From a checkpoint of a small transformer trained on Wikipedia.
Size: width 256, 2 heads of 128.
Each number is 128 + 32 x the weight over its row's rms, rounded and kept within 0 to 255. Layers, rows and columns count from 0. Numbers have three digits each. The size before them is the row's rms in percent of the matrix's.

# down: layer 2 MLP down (transposed), 1024x256, rms 0.115, rows 265-281, columns 0-127
# gate: layer 2 MLP gate, 1024x256, rms 0.113, rows 266-281, columns 0-127
# up: layer 2 MLP up, 1024x256, rms 0.109, rows 266-281, columns 0-127
down265 102:134130136141126171179132153096098141131115106152115111221171139069112096094148132121114126113173118161177083116151085128155100076184141112136157169087133078039076131111125155144166124144099162143070069135089096189132096138111159122119110137133151165176133079109160191144105131142108143122175128115181091167177116144094104147175161136127166186124066114182171075130105131114097122112189
gate266 097:156141181176130195160133132172135147101126137097195151135104128152100175145122077119144151154061187120134092119185180123169101133174166105081133156095183218131114090100140133134140217133183074131151117147163099121118143113101160161106167117138149139154101172124134162124136155206136113100118064216089123125197134133160206118126094106168152157104127032116142106202177111127080099093145
up266 098:168110154098133124197111109108118116112156145120202129121147055135120146088093127163175147151090139114168090171087147104146079073142085169148151169116170134106159135137082154164185161142159063067134078105118146145142111121066135124104137086203083121159144162113186127165129121116150098092144154137083155101115152197122177133084167127080112085106092124119140145152142108099153126122148
down266 099:136129105158137128178129105126173129153159124155134116143130088138122128106123166085151148139119117167174074160087113093152105144120138155132089133081120136078133111148138100156150180102115137126110107086148122122107149142160170118137124122116105175097109162185084185137148097172100122115181087167182134143189167105164113114060085128084167109151149104060116120155130083103102131059063
gate267 101:088099136139158107097133152140152098133098154159112189069173178105150083130131165116113194106108070167161095153137110140139168110116221118128084171126082140130118103105049165133099086149193177175165111113151100110175086155160110122174159129094062158173123127157206085147114082070131146125100160096085140088178130139149156135159142190151103108141146123110119133090089134131131177140129
up267 101:131147126098176084190099162110156089170138158140152148177112123128034094155155101107161108146065116111132110120100155150047075188141113153168131123138223159128182140159156180115141175086143131117111165156068153139093091115126103155155152141163095137148106123092111092138061096136102146145064153149175149137120132095129134174123129100133165065106034196177099094162106126133126120103113
down267 102:099129135143112058113124162072138097077118124088107153100129108162069072142105107169139195139128128150101177146059116095133186140108105124145010126119091106021145171139142145130135135137141165129126099135148104174116145121112145157142106104104197140163097133120106156076110127141113136115102147140132140135124148103041141124090122133119110090088115119130121160044152162124134126175190
gate268 096:106124118120196146125161097165088124071117132096162142169090189164121172111187134122128174100161101139157153113146136171103148165135111167100164134103150202148119093201150077173175129103137113118142099119085190137179146128177155164063148088113129103105114197100145099101146159134074137134173108138129170124130101122115138122143125016124065155146126148093086083128161098139100138119119
up268 101:152098159131089153150208112134130148164150094164144125172131121184082218187200100116116061055173151142172134154196101181115136110132075139086187112135159135148112124091099119096130140133148091068137134132114160106153142087090102193149172098151137106147056153131132123080111094185160105132161152143093092103119110121125147198160104113157092115162207134136110110146172140074106145127163
down268 100:187117156139062111148159130127164077121160145078120082147127105064139138124149201049136164124128152156131055071079151087198101121179145124091120178170115147055073101150125171212098120176171160137141148115130149081137118074164115119183140128097181132122169123121117205145105146118134130128086110161089067112157134149083113142121138156151158159123153152153114168149108209122130133130102
gate269 096:193158143076113165130199127160110094092089133069160148192095143107063140133127119132154131137151171189145100123141106094145131105153138091107060162137121108150133153075184132154077174081138171154125104180102151077196134113099153061134162118142110127137087101082100100153138168134121162086110146106100091093161090172205108141118122136094131097113165124101088129181080119075107090178148
up269 094:148143088099114191102190097117166177091167130190094125136071118131144158139144158150116116122123161111095114086168086133110144106118093109097110090107124124170084074109115157135106114136075094170088174157123150114141129091155186134181135159123098153133047072117132152107141137123118075151104164170147144151105129105139094134123120118155135145135148131105173139085156188125209103124130
down269 097:077046103105173145169124107164143093105155120160134132149132147117137091136156112119160094137106157106235096149127111138143074097065136128092123187178153084135123173157113089176146101138138160125136116134130133164125118115120158087142108125166138089163147124072170135144104109146166078134156084157154161094150171117160139062165175158057085141119116109176133122069146060108111123135061
gate270 104:097105095156125072178089127131098101069117137157145133146138101094209086159138132162084158172169099092164119145173153161142155127095138101092112159147092165107142131132111161097141091113115153092111189120104080156111121127167125030151155139083155161135142094103106188091131168115208112099153084124149160070174114056116142090124109108160105180156189159128164109132139114145154127136167
up270 104:169139156127056139242137118155106091142063144187132127111136156128102161125110136143125109111138166043156121164148089124126175121135126117091135098119100123119148175200124163150138156140082074132187129162134130091107133108105144128061122134121081048152114086204151140216121161125138145102182182156143147101184153216084176151131192093119108110148063106169100145143135125124132149090127
down270 100:097144136124132110127145137105108071101087177141106160164108164131199143156106146151137124125142077109186111130109043096032105122106139128151083095154165055119111095140115131129138140136070077120080137107101193149111092206086107121132117123126071086151122125114180162172085155146121144167178141145120100111129160156147101103168143150110148164146161128189133154089138131145088130127120
gate271 101:120122048191136101171154128149163122104119114129132083187078113146164079121120082053107143116110090084185134147111172146125118121155146106135069160132125155116187127105186167113195123126163096161099147137083135177196088086177117140124099131121119087130166159177176115214093054062109077065182116110146148089154149165152085092147114131155124108156139150128100068126124125143135131094111
up271 101:100121074169121112093084116114123054122122119114124130082080156043153112118125124106079210151138138190150106114124092146131183140080201105157153106153100082103131148173101075114091106100050077131150140155131100110101146128118077124111093160124220133197148102116149128047088100175159126175137146155175111064122094170101098154146125112131138162081163125080141102104144147128115160082130
down271 102:119117179142121157190164188154157101135117136111140127108151028156189132099143040073115113102143083125169188119137140124110128141112115141144145127121146105212102075125126181117154118162078129119103139104135057100127140152114133116105131127051134094112092127158155186114082103142108140110191140114138135093121072130199108149130105130121127132111161138106129147111156082163133107180109
gate272 106:139164131101126148176122171099196091096081127156176170161137128174102125120115146104187095170153113149157127067149084153101140095078121137074132049128149159118096112148120118152044186142088109159161108124119129125103163123143139148134159125131117149106156176123114165108139198142113158074151173119149143112140128146092146136154132076122151087120138075064199119169118094101074178150112
up272 108:115102092108128187131160135091157039194107160157081160060179132166125120108113110107086215073110090138124167183074142126165145157184119124124106127151125107122098171113150138091137106131106147148095155076107117140175127107133121182139093172083128107074111092123122112154137126069171113151163136097150113148075081121161130125108127125127149054178105162146148141100125106097135167081130
down272 105:102103128147138113103143161156128135082086069150146126076134177143116166124145153078129155190138126112105100133150110108110160103167119143129120206188073191129151207148118144150035133110107128144113125132139146141078122109095115139099130135066150146084112101155131110097179149100078155144094131098110111117175044124070167151068051086095089101152159112132160149087141158191147141111060
gate273 102:078120123143173115175117165112100114069123162211126148160096129113124114114063120112163106166124178044138087111116150167189137097149218143114084167136146148144084078128165115088105107038169158146151123144199123109151147134141132132180135172135076107197131124123099144122123175113085166066165138140103155098064101221148121138131087105162105076085087061136108137122122116132140104177148
up273 103:096092127123148107115105129128143139122136151081151162080141138115116177218143109130132093152173181126150099168111119134150116144132113158168192082110117103109180157137153111110135145143132106149091109162100082169118111134131066142123121116133173049127138164118154100140145039170101123131189132134185073147170050104108132135160123097158093125172146147142131168103136157112105103099108
down273 102:142147162133133072129170058140116061147117097104049178156134119103088169114133142167109076128139119132196153085151126135074148143119152083106131129174146192089136193152092139110136114144087107190139121111106148102068089140127128141169137159105129138148091149163068070153154139149114115074164139093148123120113094139120136149125042112149141132130103209106096121167088083100126141110216
gate274 088:148096131136151132146123145162126157009112065064132074090137085077126152197102151126099133146157201076135138105125171115084147140148157152099131158125098116122141113111191180134136153125113154107117106099051076106146107138113163113179115131100101133166085109082116149091118142129114068176082137184115093155161129143162078143158084126195103141131127116165144110113108133081137162109165
up274 087:139141147095106090079096091145101154109155103114094140155089207107115162124154163129053139079041136118103165113135136138149085135153103171092105169149164155076116145124151109187092071131206083109137111116160070106089116164134157130134148151099088114093008111048109171128125103144110151088129107158111178118115070161176096128113129126181159099145146110147119131101073111104165119104112
down274 090:125164109147158127090095107168105102158098097185116127096159148091160092127113146168132131061163140072155096122123156179113130205127157188171153102161100058108167140108122116100115177117120083131144122136124115117133080153121170139156085151072095134170152094123134117098106111149121134141108118081128144155108116099145084075156088069138132129188077164112161068083110155073158114129114
gate275 095:107101070099102159163130096117160142117087150090131169150196161186134105091142159105127123235106238122143132077181090200212124139133147090081116107157115118120117120175113110142127074127111176204094121109072139125115178122154163114162107146164139143177171096123133205052160071112136127115145082161120091161156204130115147191117149141113173120136117168133129143143143121070118099112128
up275 099:107088139091106127132155172123098116168104046095118139130137120115107138136146159128078119113130119133165140128132144125163101051080096090194086147067075141128113168119165117108095146123100132117091122137096132172167144184194106072182158141141126145080133100105113100160128126162146083125135137136153148118112135131150105098116121129112118111157151135098055063161129115103108119090122
down275 095:069149100154142135138163186133117224096102080115067134169147124167059108194086214122088122121100160118114122106152094149117106129121199065077075127163124166122095096145056141130114137106166130119142107131110147202206158092154117135145145143131092119161112140124111130158135133139156158129137097134130153068167084123174112153159131139088154106213166095110150105094148132075156134122172
gate276 103:128163088173123197163124157132087158115116114184149104099172155156139151177122105190090114155054152122136141165094100151175131167103188115165116137158115132114157165121105144153094065136156119116151155132126166143092106129147135118130121143169133114090127137192051091086154101150109094064087088106135107171185100057180083138173136169175101157105116132106110099110115111188155123089149
up276 106:102140121085157118193103118147093192082110134121149137126149155149152142116128101156157050159152120159148069110119106086113151153139136096139137193195138110123172076146091117087126081153095124133177053169140140184141105111114109108112140078102146133050166123139123124130093111124145148128157060107130163147101164115098134112115160113127078111149176115101120087155132082091102133080116
down276 103:146144147124092059158120124128181123170158108153181130134142081127091077141110140103144122140101131134082147158117185118153059154115091108173163179063170169255115160077104098126136121136124101116128152114130156142107115089109124167092127154126146111125074147129163123130160176131131142112134111073135140133154113091142166091189066134148164110166142074117163141204146072150157136153186
gate277 100:159157167166196094168157120148123101117114124181183126175169155158072129118123093156120101115117155144156181073122137131117133130144152142161152190114176180123171158162097132187091195113141078135095133107172150125092173126103092110115148122179070081146117117133048207146129138094080119171102152154097125106138098147116110149118079134094149119142112105174141064130125165148108084161103
up277 097:113103084090176076148108181147148163130084194159119147088107156110115115107154121171153136119181143135122115103168134166097084181137132195168065141151160121119122129177137141110156105141154181091128118183169136126121187174165115205102198136182144118089130155214133123113128182160141110143137126084132106113157151093147144126125141092126094074090128146118100132066110116105114158134132
down277 099:164101156119123155149143116149144067119148171181121119096176089080120100140106135108112120143148129178148122138136097168175104118153095152183132117172200175221150185092132127157141148123111141129148152111138082141142076160121143124114095102127157113089157137140114143073096158158174134107113125156113064143089140107044136135113047181162105198057081094130143138206113157161125140064138
gate278 105:164105135186124141131133140106161073146137139115102154191115160123120144116125152145085163096110091125181140098141070134148078139058153122120115142117206099148135143069159088102130136132196098164139129114126093176118147158185101117076143103126089053146173180097173134128130088150126165114092078134099112088158111115147134178103143099078097178153099108207155132117094126112152121123132
up278 110:114147130113162093069099147113133080169076098193156128097165164121110110131136118089081099091073079138127151127105149154166157078113119107138149064146183075133141177095132103101134095150110107101114064139106111056146168143096081125123137113129222143129130121108106134147119116156086145108187104115072076097101150126140168123126165075160105190128065131135140107121056145076108107180125
down278 106:149138113156076127058230128144185102139157132161109149151108134144151127115086145143158197113127095153116146131094113148164095162093124146136121098182158124204084090128130102119121100091092074138083143131088126115117130153096080107139060116103173117117125118099105128114114134161104149168089134134100100085150125086133133104125160150116072114125136188130102049098062076047099073141087
gate279 103:134096107163144157198158151154160129054129154067109171055096188117090125101153163075146159091108120165143108136065140118110149116119126196194189085153108172146168141109162074144117090100127166146177150140097136187157094124139153116178158142095109132149097139118119087151146153136086153159121137126156096132168146167096139141113141169127183090052125105128118106111116125132145163111158
up279 093:152126127166105177147137179106147110103117164147109174139098118083118178138085164148163105174139085137153140169113141163096135118170126099148086127101129127162151120124123152129158139132050152106118128183206121149145140170175090133112173108160112159118134151150178126142096123119150123137114154134068104158105103143098114081154136129153135166211103111103181152106115133168180121173095
down279 100:182088101112121061120130139161132204177133140146140105126129088089156105102149078100138132186088150071160138106193123149169122088109110138137112100111100124099123099117118091157138110098182164141135102091129112170173130105120135177104120153112188091129107167099177096166127152174139172094116159076163138119221106118206146150201141153120169075076123096103106138152121113087080115142161
gate280 100:088141174076123141147114202122184180111166111152135146126127210125137124118149113139111094197128040115140125156150140139160099142127159115150159133184174128138160123102069093149151092170224166099168108170092158116101097130139126126178095086098135145092145166149173155161165135059083084131113122099105143131127132088133116094128124211117072125157118075123141156115162118109161140108108
up280 102:143141145152164090136107162131129097137106110107116132090138181188098162193160133168081130101157142139101176109159104118097142179162134085165105155144044167154050101102191120099162156165113150116073130081177197131165144071121090113147144074188193194139149142078114109136173179094128162118158098199125151107100140125119189178164110131092148064157117122139138097117165144097085176126138
down280 100:112155088123151108146074119113089135106143172142090109183136118168169135133152106111114113141096128137155143155103096178078085162105140147118123131113121096190110114112122150113142118125174162105129132161083107160147108137099128099154089091163157178112153127073137136174188165111094072131174123214162130136190151143094065073145092124156167056146103106109161158097114067049141138169161
gate281 101:095143088111105105148135114113113104072133162175124147108145132112133157140121090117123134104148198137133206164141144149149121115163179138101141110133120080134136181133092134193123184108131161094078148167148144071108165163083086134107088136153080194082146155142130115184123096142119173080128089103193126103178104164079133120117150142166096081090143115105096123126048169122152090133104
up281 099:156157148079122107206136123118156110109146122137182162118157145172065121157122152115059187114089134133149075069206158087109127134126076126116180153153172163123173156117147134134168114118178114153109097145123151143133129122073133164115087083166153123166070149117081180104123105136146131122130116176066145152114143142138106102103138091123119176119130095112117129147135136078129147142121
down281 099:152138154125094129124107092136117090108143130182118138104121211122102141135147110109142126135192110126081095123136151114112073171094109092161125067128110212180108108172152098095140081104094076100158119096131158175101155114135120114081101160104067112103105140155140100091142115131170137140104128122162142169127122125150125160125158071173097136147119134114138161141138112169143090076116